config.yaml
d_model: 128
head_dim: 32
vocab_size: 797
activation: "swiglu"
positions: "rope"
attn_scale: 0.177
init_std_qkv: 0.0513
init_std_up: 0.0734
init_std_down: 0.0734
final_lr_fraction: 0.0
doc_mask: true
Each number is 128 + 32 x the weight over its row's rms, rounded and kept within 0 to 255. Layers, rows and columns count from 0. The size above them is the row's rms in percent of the matrix's.

# layer 10 MLP gate, 320x128, rms 0.0733, rows 240-256, columns 0-63
size [ 98  98 109 101 113 106 104 103  99  91 100  98  94 101 108  90 100]
[[212 110 131 186 184 130 111  89 140 115  79 151 190 140 160 157 143 179 132 153 147 159 109  78 112 117 121 134 108 136 150 186  66 117 125 128  75 173 154  65 133 134  96 158 151 143 133 145  90 164  51  65 129 111 151  92 124  84 129 111 157 118 173 196]
 [163 113  90  93 121  96 143 129  65 120 171 113 145 140 110  86 168 154 132 132 184  74 147 129 124 165  64 110 103 156 157 168 113 112 170 184  62 171 132 119 117 115  78 127 149 110 188  75 127 125 113 113  76 151 121 130 158 120 156 174 105 125 117  99]
 [193 131 137 130 163 126 123 102 125  96 128  62 126 148 139 167 136 132  87 142 202 155 147 117 149 113 135  50 189  87 120 159 145 118  96  78 138 163 144 133 150 178 144 174 181 178 107 174 113 122 113 176 137 101 101  96 115 126 108  87 128  69  95 173]
 [106 155 116  39 123 129 208 138  93 111 108 109 141  81 143 151 111 113 150 135 144  76 186 106 119  94 146 115 126 160 146 132 154 169 121 115 120 118 103 180 140 112  82 150 153 120 115  99  61 177 190  96 184 106 186 114 114 151 153 124 113  53 119 178]
 [145 107 123 219  64 130 107 142 124 197  94 128 212  80 198 105 139 145 107 137 112  94 116 143 126 175 123 126 139 174 148  95 151 143 119 123 180 132 173 122 146 133 142 184 118 132  98 155 160  86 188 106 160 144 166 171 111 178 116 131 122 132 175 138]
 [134  91 161  89 151 179 104 121 146 144 122 120 159  98 105  96  97  74 111 109 144 164 116 102 127 183  81 142 184 174 128 106 150  46 116 169 155 139 150 123 137 129 107 188 116 163 156 131 148 183 110 103 146 129  83 107 108 170  69 128 143 132 126  59]
 [128 132 145 107 130 139 146  86 182 179 156 215 127 174 142 158 112  90  89 127 147 160  88  83 134 109 139 102 169  99 178 149 173 153 126 145 139 152 111 138  94 165 192 158  94 147  86 106 158 107 130  96 151 119 119  72 108 119 160 158 162 152  86 123]
 [137  89 203 117 126 148 119 154 171 105 139 109 139 152 113 102 137 184 123 101  97 133 136 153 228 163 135 171 162  86 120  74 112 131  93 141 116 111 151 152 133 127 134 123 155 196 113  97 117 152 172 139  81 128 123  92  81 179  89 140 162 116 125  65]
 [159 120 148 122 176 105 142  88 127 185  95 163 135  76 112 171  85 117 119 150 138  85 199  83 117  76  80 115  80 142 161  83 137 111 109 100 169 171 103 139 138 137 125 160 111 172  46 159 103 132 102  98 145 119 118 113  63  87  94  73  52 111 143 143]
 [ 89  96  73 101 142 154  91 125 128 101 110 147 114  67 110 132 137  85  84  99 152 142 178 181 175 127 151 169 173  91 179  86 171 145 109 160 137 216  77 106 101 153 141 127 127 182 143 162  92 180  83 123 200 134 134 110  42 107 131 153  50 151 132 127]
 [143 116 119  89 146 118  99 141 185  85 150 113 179 113 146 126 131 155 185 158 156 104  93  84 118 112 164 157  75 158  55 130 121 102 162 128 147 124 149 162 117 104 140  88 218 130 114 167 114 133 110 101 131 171 102 167 144  80 106  93 140  57 106 131]
 [ 76 139 141 145 119 109 157  99 135 105 156 160 179 110 189 195 152 123 123 142 114 157  96 103 154 129 156 177 162 128 168 157 102 104 149 117 122 136 128 115 117 159 152 115 189 115  81 128 107 144 139 106  93  76 123 183 145 144 132 133 115 115  83  73]
 [191  67  84 141  78 114 213 135 153  84 141 147 153 113 168  87 132 176 101 161 149 135 144 100 118 194 131 209 149 184 120 124  99 120  47 162  60 118 148 129 141 191  78 119 152 134  80  81 150 105  91 151 116 193 118 128 177  99 128 130 121 134 127 141]
 [162 142 141 151 121 168 133 181 130  62 202 126 120 123 125 123 150 150 160 132  80 115 106 160 143  99 128 112 106 164 212 144 167  91 182 134 140  81  87 112 116 149 166 176 113 146  95  91 153 141 101 155 124  85 162 158 120 143 121 147 129  82 140 102]
 [ 99  75 148 120 138 180 114 133 103 130  74 157 176  90  91 116 101  66 110 101 115  83 101 108 111 150 123 158 163 102 129  84 149 140 120 119 160  74 163  88 108 120 111 132 190 183 135 150 116 147 140  95 102 148 119 140 150  87 190  77  39 122 117 129]
 [126 108  96 182 187 105 163 135 141  82 125 144 113 120 193 183 152 132 159 177  79 139 178 155 126 113 118  99 159 149  95 111  80 141 154 148 119 158 130 116 133 157 203 151  71  85 133 143 162  94 145 155  85 146 136 127 142 159 138 116 106 102  67 111]
 [128  89 139  75 151  48 182 128 127 165  94  99 106  80 146 125 212 127  77 147 164  97 105 108 145  89 213 134 106 113  99 120 134 119 129 158 120  96 112 175 107 135 142 101 165 143 148 181 114 126 154 119 131 162  84 131 157 195 133 121 151 157 118 180]]
# layer 10 MLP up, 320x128, rms 0.0734, rows 240-255, columns 0-63
size [ 99  96 106 108 101  97 102 105  99  90  96  94  93  94 100 101]
[[176 148 154 148  81 112 125 110 168 154 125  94 127 130 149 197 140 131 170 102 163  64 137 168 160  92 146  66  99 160  70 140 191 162 169 132 117 153 181 154 152 114 108 113 103 151 113 109 113 100 133 137 123 181  89 105 179 118 182 124 112  28  89  96]
 [119 173 107 177 150 117 112 137 113 109 178  52 130 171 165 179 144 170 145 141 122 185 100 134 179 135 132 115 143 104 139 135  97 136  96 152 167 168 171 127 126 148 179 106 113 108 175 167 171 113 168 126 149 126 149 125 106 123  73 129 167 171 129 128]
 [167 112 130  42 119 111 159  96  95 105 126  62 146  66 190 186 122 152  74 142 162 129 117 123 124  56 137 122  90  88  98 165 129 116 144  92 116 109 130 137 159 124 143  92 102 115 149 130 143 129  84 166 112  87 166  98 109 141 129 132 132 172 147 131]
 [ 78 131 156 125 101  32 121  78 101 121  75 108 139  97 135  87  76 118 149 145 169  91 158  91 171  86 132 154 101 158 141 111 121 125 118 120 140 157 175 109 131  97 130  81 126  76 117  72 159 116 216 137 167 108 176 124  95 178 137 111 131 114 107 147]
 [171 112  89 134  77 123 102 124 133 125 162 147 148 177 126 155 158 122 103 205 190 131  85 107 155 135 125 156 100 128 111  66  81 182 132  67 124 129  78  99 154 111 191  97 170 103 159 108 126  80 127 105 103 163 115 143 168  91 196 138 100 126 146 137]
 [177 145  86 119 130 167 130 110 102  84 165  96 124 153 112 154  95 198  79  95 117  99 203  73 141 117  98 132 148 101  67 164 146 137  67 124 103 154 111 104 128  90 136  98 141 158 170 134 101 113  98 165  97 132 176  92 108 127 121 126  83 119 132 105]
 [103  92 135 125 101  44 107  90 138 123 139 139 156 204  84 169  72 124  67 123 170 106 181  83 173 172 125 176 162 124 143 109 149 101 127 124 141 159 105 152 117  97 148 157 117 122 125 175 126  82 144 121 162 143  86 145 130 107 106  92 132  89 122  82]
 [145 126 159  92 202  96 108 162 141 152  32 135 110 106 130  88 116 162 134 127  69 133  77 149 145  86 101 170  91 140 147 110 141  93 130 144 110  96 140 179  95 154 151 134  53 195 100 107 165 140 164 113  68 194  92  96 100 106 126 128  62  71  70 144]
 [172 150  57 140 125  46 106 100 158 142 139 145 121 129 148 143 123 180 188 125 137 128 153  98 137 105 156 129 174  77 114 116 149 144  93 203 113 133 164 153 147 101 164 100 120  93 134 130 162 122 180 142 118 113 139 136 147 127 131 152 145 110 145 121]
 [160 116 124  96  95  85 138 129 124 122 172 109 104 159 101  62 135 152 160 126 124 102 148 118  99 216  76 123 127 172  95 125 160  65  89 121 129 108 108  90 105 118 154 127 145  78  82 162  58 184 146 119 117 123 107  89  68 197 129 124 179 168 133 198]
 [127  97 231 207 152 112 102 105 108 147 138 118  56 165 162 158 101 118 121 131 106 105 139 162  89 152 106 138 166 145 154 100 107 130 153 133  67  64 142 153  97 127 147  93 161 166 171 145 124 169 116  78  83 162 148 140 119 150  86 112 151 142 133 182]
 [135 126 117 144  82 105 140  72 135 132 118 141 210 152 151 113 171  91 120 130 106 138  60 129 125 158 155 138  95 155 146 126 135  80 118 116 119 124  82 143  93 113 190  62 123 139 110  90  69 103 132 140 114  73  73 139 140  72 146 103 108  80 143 108]
 [ 62 139  82 147 144 180 158  92 169 156 142 141 112  87 127 112 164 184 116 101 131 105 129 160 119 129 172 184 135 130 181  83 140  47 134 162 122  71 111 187 116 134  93 140 120 218 146 143 143 102 101 127 112  89 121 101 140 121 135 143 132 110 169 124]
 [152  71 173 175 110 144 142 142 120  87 135 178 175 144 114  51 116 115  59 168 141 183 131 121 113  75 145 137 176 135 143  86 123  78 114 140 169  90  99 113 172  96 118 180 107 103 110 141 106 105 149 106 129 132 101 149  84  96  98  76  75 114  97 123]
 [134 109 114  94 117 125 134 184 170 137 121 168 119 133 182 127  95 166 131 161 113 141 145  88 111 170 145 155 126 139 129 138  83 117 126 143 174 145  86 111  46 114  93 164 153 134  89 164 188 112  82 118 112 132 113  90  95  99 205 110 103  82 104 113]
 [206 139 106  97  90  97 129 162 179 133 170 146 126 123 115 131 106 154 146 101 132 129 174 122 139 128 147 129 143 117 119 170 176 128 133 131 151 170 104  99 185 192  83 182  88 128 195 174 144 154 157  86 151 140 123 193  90 133 108  90 113 127 101 111]]
# layer 10 MLP down (transposed), 320x128, rms 0.0734, rows 240-255, columns 0-63
size [ 98  95 105 106 105 103 102 103 105  98  97  89  94  96 108 118]
[[107 160 100 133 137 138 136 174 153 139 120 129 188 127  97 175 117 113 104 186  82 110  95 120 144 135 101 199  98 115 148 132 124 116 137 141  66  93 174 112 101 155  75 156 150 161  67 104  99 147 138 134 129  77 125  88 102 135  87 119 119 135 168 171]
 [115 138 174 172 118 101 122 118 115 122  90 146 166  98 139 118 162 176 141 136 173  59 133  40  53 193 127 124 112 150  80 100  93 155 128 140 108 133 158 135  74 129 139 131 102 151 167  78 133 154  98 113 128 151 135 158 153  91 156 183  68 113 176 112]
 [129 171 190 130 139 143  78 131 109 123 135 125 114 181 153 160 138 182 144 177  86 118 145 113 159  90 201 109 111 145 163 162 129 185 117 157 184  46 108 109 187 155 138 166 132 137  76 178 170 114 136 177 114 117 137 204 136 149 115 128 121 102 169 128]
 [ 94  83 148 170 164 135 139 163 109 111  90 124 129 133 168  94 121  96 102  52 127  97 161 182 144 142 183 108 108 138 156  54  75 121 180  93 122 119 175  76 102 145  74  97 147 131 122 139 153 113 143 102 120 117  86  77 159 119 135  96 101 185 119  56]
 [172 141  84 153  58 129 113 127 149 191 126 102 178  89 121 110  56 165  96 119 150 149 123 106 152  67 102 120 142 183  94 116 136 157 129 119 153  85 112 107 113 169 120 169 143 149 130 147  74  98 143 172 100 138 108  76 151 148 161 111 114 109 127 119]
 [139  41 140 126 136  98 144 155 110 107 124 113 184 158 136 147 154 176 148 129 119 162 111  82 131 124  52 122  84 114 179 123  92 150 128  85 154 197 194 100 112 115 163  71 135 160 179  79 154  90 107 144 143 165 103 141 129 169 148 110  98 163  72 138]
 [117  79 144 169 109 133 168 137 158 166  79  97 155 129 100  94 151  72 106 138 154 137 139 159 182 159 124 184  95 103 156 141 135 174 174 109 105 105 119 137 114 151 170  95 101  91 110 154 101 147 156  32 113 150 161 108  93  74 144 107 165  69 113  68]
 [131 169 126  70 118 188 137 160 119 110  87 199 165 140  85 141  95 192 168 108  48 128 120 148 137 118  73 125 141 200 164 127 110 115 122 104  86 110  86 151 146 129 161 134 145 140 162 116 102  72 130 178  84 164  89  94 170 149 121 138 165 123 105 130]
 [101 109 105 148  68 140 107 132 114 103 146 125 139 159 117 121 147 145 142 115  58 138  91 104 140 115 153 153 238 118 111  81 133 143 131 179 107 109 153 196 165 144 159 159 111 154 104 134 105 146 147 150 108 141  76 130 126 120 188 152 180 145 123 156]
 [165 155 193  71  97 103 183 117 104 110 133 136 154 131 106  85 130 149 142  94 173  92 134 145 127 136 104 118 116 145  90 124 170  85 195 101 103  90 157 118 140 111 142 123  69 137 116  94 114 132 148 128 122  92  78  81 166 136  89 149 194 113  93 151]
 [147 113  71 168 142 170 129 176 111 154  78 112 150 122  72 136 137 155 135 163 150 143 153  99 113 141 166 115 136  86 151 141 134 144 138 136 177 119 112 163 135  98 128  71 127  96 153 137 141 119 113 204 109 123  88 105  83 135 151 113 151  78 164  94]
 [102 109 133 151 192 152 112 130 129 109 132 136 134  90 178 124  94 162 144 142 190 112 153 139 138 100 170  76 134 119 158  85 194 145 131 108  67 168 172 109 105 127 163 113 134  56 147 168 114 139 116  97 133 140 171 111 129 118 109 166 127 132 172  72]
 [114 112 154 101  78  53 124 133 153  82 205 144 127 119 155 144 122 144 222 107 141 131 150 133 128 115 128 135 137 126  96 133 144  82 115  82 103 184 174 111 191 169  76 119 161  66 145  83 154 127 126 165 132 110 141 115 118 149  88 134 113 107 194 145]
 [136  98 121 109  73 119 116 121 142  79 154 170 146 133 173 103 150 134 118 194 156 155  73 124 160 135 134 105 169  77 106 125  95 133 154 114  94 139 191 133 128 103 133  97 163 141 132  88 166 101 187 118 100 115 107 171 168 115 133 123 133 103 147 118]
 [121 126 182 129 166 116 144 144 112  86  44 133 126 106 120 151  94 130  72 106  83 121 132  88 129 180 103 102 130 137 106 136 107 174 134  98 172 130 135 152  49 149 110 149  92 175 163 116 137 129  63 135 176 110 117 125 159 118 164 169  93  93 136 140]
 [133  84 100  98 131  92 141 166 202 112 163 124 116 105 163 135 136 137 175 171 127 140 185 118 103 114 134 123 115 163  85 135 121 123 129 143 148 166 110  66 188 215 157 167  69 144 150 140 166 121 172 129 120 145 128 165  84 158 126 116 103  94  95  58]]